From a checkpoint of a small transformer trained on Wikipedia: 3983 steps.
Each number is 500 + 50 x the weight over its row's rms, rounded and kept within 0 to 999. Layers, rows and columns count from 0. Numbers have three digits each. The size before them is the row's rms in percent of the matrix's.

# layer 13 MLP up, 1920x320, rms 0.105, rows 201-281, columns 160-239
105:479544474521495507483528528402583489507539519551494516548480553466460537439497516497464515409511493449467484462536487386531432395483523567589458389545412572556455607513548503546527493502497429492522432521446514515503482557545434514543515389
101:452496608515482555469556470428469497512460474466565438527483565527525439516533395475378450565501454545547493553587565516460503500358475487487507460481611538483522463518494472523555500629511392561440464459448512507577511541509388513548531586
092:549540475489499509510495584405465504440568478582509514554402509499533501519437547444431529430494451513571492534533502556557526524496577387550511599507528583478533457407523435571482440481497456563482510499410490527666402484444510595541519526
091:435473494502484477586488483496511505434539610510521530456518486555541447494504488508466487497523431373515469574534545588496501476437535536611483519505500499496622541497527475500529538514493515477546456443483525455483543473520440458467487416
102:493520539475470474440373471438465477497480535525477514469483471520465542492468565468546490505524460538457466448625579508488584511555613444528461521528485589534531477532482480445458531379469565554505469530400470470527528530483449525513521508
102:452527571478575545507496574417463513456607452392491476498542495525498429598560492382538525427521429436608537501519537490505496518530492514569528581533513516515608462498540543496518592522399500546538494492418492470495520464558501517651390526
098:482486464536538460390451489449528526505514488416500451531502573526481538498588475478489587486436514574471579556553436484510512464431524596547517601606489475495578539490534575508509465507520406495451562463398437489481481494510562512547547503
106:512422487527512483554468574430565535537442457468463447486533507431460497436504407488550534555447535500563472561529532617557404530518546475445525462605473535508469499513478482545579557345526420553437490546549451477466427492578498518476511483
101:550494531544538534523448504472461518565452535553514497534492545474510591502459508451429518539489542529465398534442532450531540528486418559530456416472515515466439498426416482593501413518480483561524534535494422465513550521569466564593481408
109:525442529451468439495436513444488526475518489577447470432445529536554509434424554508464465469454501437465444503499390599478386462546653408518503548524544434509598516472462506488515525444521437505516455514615557542369454554499471574487509527
097:486483547610335464549627462504548447499413529499476581501439528524488602491499433477465518527478520563608470454482506514495551446574474360442342404523589508410421540493533492525558513425456482515486499447458501479546465520573501450535509457
100:517524482503471440508643498507464564478495509550493572542525644560491468475502544447543492495472559543519472430566503506521464517486496430498573521465498470506488439516539486551502514450543489528477593516561535611526397489504454512458505501
099:424502565557511531469494539630500503413484535471460488465427539506546571522452451475523392517496494541442527550561502486431525537439456519509498519512508458599515572513463507507469487587531532465576494445504536388451441459571512526506480512
103:524536464486545461493542483473506553484558449497516519539523515503501572592470428497522528496558462453512456398463485510505553479536490478513529520526476533510551532567450433583565473531451526571565514519601506545463479492483462507556606505
100:406450498619493470594500534481461556507542463451517518447533465384484435405412531487484490526465505516435516492522501554470431479450353606477514461321527637569499489504572542545554513496544489414462539530470480537493451463536473488410450477
101:467546506500525569432428430545468537555556488527512516509376482443536517504524374457446451505494487502526536442600575535435539464530507559466508584503571534456513435513525513421470606525419494512505391515403485481516539416544481423477482516
100:538439561535519531523439501546505505532576454515549460429510562443596539484422556437552521522506649535495424482474409464385524488473487485513484396531563441586442556560410498566442456487547484416511442515504504469500399562444484504514489475
109:503497398514417544556497478494485535409524443450500434507536526465476575518527458491411515530556536466486510430515504579428428525549511415540463550532488481481492493386541524446510496457462479489455507381511519461524494479517528481452480535
092:492490504550393440457478463420445537608535476608454461543529478450451534500533475497513493469496548508509478467564535540512523538459485430537581444477482516413551470476536478517607407534538515488437494500470453611476482610581634536561494375
103:492472534476435555493530455442538527539374559605459515500438448518450541456517433399494509463393467502470538500515548490502522509480537491525539514507533508540514496519550430465510412483520519481453583541504561534531505547495444573388471478
102:579546464520504549454573484453578481488468478472496505544475483499531469473483521545434538466490474528541397445497501490476519535544464495515452551544548488592469517547523506464496511458484544471432477495458535500487500487511507526539538494
104:464504444468453598517504475487492557497521496408463495552556456443585472520440412533511423457558472561540532483583430474451560544569462598405576458546565435546508525456430469473532366578553428512523451413528483542448582594515493495440428493
088:560451496572544453549586494455532525400498568609551451494484479520469478560468463451496511460434461469591547514506536520497457488507584467543453516548539547556538518496519563563492516502447513463572497508547475411583535399594506523574484499
102:454509540469510592556568487567468513427417501466524518476458555472472455545577578485511547518375568437477528524449524535382587522505475532511527576526569509527559392514472501474487407521468518511547513491545495470459526536544503499521481476
107:476543486488633498479551523530549526489430473645476510447558550548544541418462498490516413583507542518500485538500451475518541461647523449569450491493519407594431565426438548478498533473571503598438527476491485462448432484599596487531520493
099:489531571532537507441536513499416514453596449515548479483520553414426459551498459433416552540407616546494516496583531474605612531472573364466545511443527509507591438472532515497621526572508456554571486555533501519525599496523460472536527459
100:495496584552496436485532452509476472513443504509499524570532532505591486514511469588492510549407522516564521458487498428582539472473477460327570488410545412579501528444467527503495445375558522518463537405519490517468471542580547511521447478
093:487516514523573541510549461451509485568475472503375482466434508391536512578451499558635528501475522460462510458577490493563437641487544515575436535503500504460494405383569496479615457461500392546507484581461506470554533521573473512638446508
096:550465473480441505522519504505470589532461435548569482446567488648485487521517529379573403484452464511438495475545557564577522585487457490406527540440551528490553566524501477551483522458371502561453480541473524534465437553544450431490559489
107:479411412453536540531501520394535560438515490406394508519489488527475505457516488465488545527418481521418532487510457497499429556489548536606469563575482548456562527528488552461475470569520458546480550436461446523522484494445527576485450411
097:456503464602551542409465514587394498509507533470465523484484511528476494445512473433535459438499539472533478582455565494409474473464514552479471451466397495557493493469462554493431669547547491483475497500343458514548515504518525506457522426
093:504403518612514502500394447514511457548559539533453539454515531483510465472485492498473485513538499587448355461522533610447500443470467469509456568404406416484515472408540473452522535459497542557450465638461567435532544479485512504533457529
094:498529530561454584463469449460573560436511512550503571523390459587562473436486550514442577435367446541477497510536620488503444493564506441482508428470463423500513548553478530569376448520390508612457470527459534557526479568506599464545513504
098:485462552463456478500524529563541488451435542475505474513469449570460441436520453510584502501525604462484482445500445399499434474576461481474525499459450506522481483446482446440572528465556525522456566540538434543498476551569560508582446539
108:512502560548506582514463537493553449424603518491523449459455497457490540391495456493555511515487479503524473470542441458474487496534532454484525606545392390584457526510464575526484452455483544515498400496544545434517369526514433477470377453
099:621504501665394458397474475581504596515444486508596440473358449521481545420508390506516551532470502421451548485525569514513539493461532473472565532489474466492631517532508542515466468428491490552494543550571601467510456461543521456512525508
084:530532473511507472471527476453525486462497577536521546457432396532417500526531523398490505520398443483470482500574506553540520446508584550542459485468470465554474564476483512448602570538424479439534463531409445467409558431519558524539491590
099:553453479567479557530509504527541446485459440546437572508534534461566510520443501505501615559463527470451471487467572463529514568482522499442415437398495469406561523445501557537447443447579521608508535444473524546526539577426463532460480516
094:438522408603386603511481489454522515509505464512538478529538476551404528431394546512569579554495513518529507462524482541429536478412527503486585553573513369537453482501547614601538580506463493574562473551593512487531503521480464463414464433
107:493482569553415506483511585571468565448571471476513555579440486424589477527520477456473508508492492503571498486446471517525406378561425528469497497413480525488607514527391569476499479511509472388463587406544554523524542556456531497515457490
101:587498583485552499543572393519471537496473532523494591498566473485517430436402480454472527539590533525458466566475551447488534446516559432572449489495471562550573513532493486528543559514449536490500410525478473543490530467530494506542589539
100:563534472408475481392478405515539536471457520567533520487519521498503453602546552524454519473612453436489588575470507384533522479514557533563411502430441448518580513535536491551479515403491553514510556582485390462470559506523510536549479522
096:546452525590626479518470514495494559401464477460501575525504471492550587523507425538552464570516557514519497521579505492485548495491467485467526476423500454512465441561502556532455563488373484561481625500505466454672415520539426535452481506
100:593448479525531533501582459462501502410558478530428549504521551489525477517492451489518436549548448387497535469314593471540574497493557503489568514461396566496515445457560409496604566475500539434555447497491458511561509534478511476518541526
103:504482459517560487457480554533538512551482573436533499421414502573543601523492594465421459527450397481509496474507547539615452558466471430563525471551456500414486523447419443457458526550419557446409435397475514455554513541410443485500585533
094:517489520495465438517508432409528626474470489567528470501526483488458541536528546462515552423457574445467523402517607478481510553465524496521439464449541579464594600504518445514568568532548596508518480474507370516463473513478470528580460462
095:614570637558460543540538495531513511464537554570449397461520474490463581529632475456532536443415515474484590504524491511404541512508491489493472524655550602545516561465416559419486498489512484520510536479433555478486431483469423512523478576
105:494515523625459449516550503414559469506574580495491491537534480513509524498386446488485488477594578451434586485347509556513501517433549455555546517533570512435541538509452500425498553545493406412487505491497493508482499542586527430613412440
095:511443519551539548540469449483521546509476545516433559494448477516461625529557452497485432572496466439542508388550494633464516491519469456515480472499485536501473369456447454464587475530502532543497606526573526503437440543484496514462458515
100:571563519594517570467449500526316428523460591494527510436464503457512518508426493467511475519479439446444526531492555579444546478444543454452528524556531453455455510464431510525401516450495571570479567487560540464429456599528557468587478519
105:561452416558537519509511504554589532451612481520536571419537443455491507328539540520569457478403542521450438422495455536512497470473469474409565495504550577554466514487472570500500526528428504598444507504503497480469462503498513459461535518
103:487452433491601444495473468540382411537482528515507504553438465516464429592423493381437505390422566510500384588470499440407466549525529468531465477418505513507480487564540502505489493515507522418535516477445441563554556546518544490547494525
099:521539446520525545506530513552512432441451503427404469482559549537503435574548398528456555507491396494560435507499569442365480449562472415459463493447489490445441546497418416561499476569538519398472498453412513465435493529525478569499511488
102:488477538551523449497549496516567542456445498405491434452464544526501443491598460453516445443487417518466574465525426468417519416618504525478479499456475488480534463538431496597494485448516576530531473465483502489512500461501609475566512462
098:514488492544577544464469437421362485536451428529441460514530490527537554504596544459575486507506483488470585520558469420503459430498461618524526516474489594471444521427402471548529487537478406508553526460560583471417551509488391417580491518
102:603481490531525492535496452532464514474516599443478485439552513531477512448511402419489492504501513452555544416488537438628474518467510599517517504465562472452472527467579583407609518534477524496526546542429525476476464538410441487483474504
099:497637447550535552446561475601460464514513530514612542518555566510508519513432427496426522601526478529484482555475483558508483573504495468524481531368460382486484552493503576564423499444404549513622497472443425506547441380556398513512393517
101:537420471521397507491560592497560513556508465539478495418504495572519541512497550438518482517505460537545622454486497491544482532477516434549477540599472519531477604438498480502460475451559450510525448551536540520437404573526599542559538487
089:489550469490509553476540513396486534498520436478499488479533465452411573546553502500484515541501598511525465520569419469534505498531479536495471424464517440558532529560568396575621492489537589435526571488492555433537513494499499516430509538
106:530508436447456478502473475560512441388568472403468451493515486606540483538561396467468499561456490463586453526496465527474551456374453568507455502562452473449553595457438442496482433511432557549497474590509533512517528516439554493551443483
110:443494453537436557521554488515565548535527431547462455511576496515448411495520430364477472547504471501463464487459426538446491556523477405527512511468493609551535481520483513532520431530478463571526489489568451603471488497474464453489524509
097:491466522543463524447514520519448556516566515545540562497543464576568459506475569556502499498444487498503493508485501409455563496489493453512531496486463503544513493549432525456448512580538521391461484502493467411547420514471507465458539475
102:437508479529412447576523462495413535448513461524394568487439609497551534390536548552533496503440418501430395475451541461456414484508465492495502465537521442462498449509571548524532526549496426454589510533527551555561430550515550544582525426
103:517504483563526450445451462495487447543519484454394536561556520489556528527557456529421520496481443484502422477526463566424543504525519590547498467548434511571485539510459591500567507504552500484460464496541395465552544493426520569558584520
099:578438551472466506510460528398518537477510475488514548441417455518440575537496542580523553573498614475525467519497576423484516529590506453495501478554537547476403514536423488542446470594426550446482427417418518507498466418638439535558506478
092:476522462555502489481539557375474473441543588496477488474446547453470450385489542513538415524490507467433539417543492602446528564426474433522482509479472425476466483487563470520363593572512463502533601534485527558412503519433438580490544474
099:548474486579458531501518447492501571514524535520443531524479575577432465499504462564502549530471553514556570556522473515407487385469530493545514526512527477534479432553471548339575516402338474458594476458459498379510441465490487533463513501
105:574533609528529502388573590467530513461456454444532586551452525472624528428492478544370474400497488424415565463511438516411588437564515524471430478566509557467460509482520553541501480476492493476447442477527476508575492581488524418419477548
130:437526517412462611519498517466501472506446542449465589479571537509461470535515488433509541473427480483397506619563453448500568518456515465468416530490531463569478488493485413379504494614673492463438487502512445469434560503534418419557562508
101:429532522491517490540502519616473499413461486481504502601604490591573523508599501454517447574551513477443444517477435466570525437520517462525508465489462473450434475496404442537413558381549535515545456556520453481568534506531543470591531460
103:428479429430481466476488449496502540573551510483461446497554407499533443512549455593472456410480590477517535502560503525503556508559428467454486513585502575466472635563533522557452473518567400509483407503499393625492549458496451471557514488
093:452414448502456422439432412553561445454424574484505641538470435353478461529560545518522530534450417482487501515479451559560537405421514429650532478458490482540503495460524576454487408521448459576588534539547491466509536546463467464459481418
091:508519478458555516453505570432478516434502479510582547618493485594359395472439499466506432450559418535446471467507446465505591531500478523552445582520500496482473579478425547472501443522503544477552459601543560514552425486499513623471495486
100:485482568566493450522504519444589575482429521471633427506468455498409601562514585485440555437501554483512570421476551446534471441513552431490526373482438501527555492447529485540529491430575475543495413556525574418506574522480468520502496523
107:536401554490417510574519456481454557517532432494437549548500437425458446469485473502513445521490537547374541523523432500571552420477439477548628592468586469482519478549436479525469571517513510543526427429509563580460545514442508479522497439
104:483373485554570452395578519579550508514527432602574454547469522525500411476381525531525505540509505463470557457493479555475550413492538494478433633537451472557488489413541448454495401468507501475497516454469461432476406482537531380498461505
097:481493468455434509494533523511526580519419466519496582476472413470386474470412547471521481580552529569475483532626548504519571489483416519565484562484470439564589545470523507491473434556471582451455575468478470574499550466484530482539470498
102:500543506560483487464466530441440539465479476442479497542446546496616435504514545564557616511492475466544490519512389463445480381451521466456444564552570555497497497562389547508420506478442420464509427531508484568575488552491550407495461447
106:478469505484448567452478467456498434524421533425437496538495412521419556544473452455430510420398514451510431472519510504468547512449479427488439456563479450588414452441484486477608531600482511500489442616442461513502507529406522434446551509
095:544461499555419510469563524485500464588573523456511571429541457481467480536533436449548543429425555494467486533457527557521404559431494496526563511526518479584478529444549483568518449471454492499592485493501596466456491529544563505520511465
103:479533572485508462551539565418478475585549517490474579524496488465436470576528499353484403465532526490502355470548453421480526546508488502506446430427499522470559420412489517547522506531452406487461458558451466477550502541485488508557564520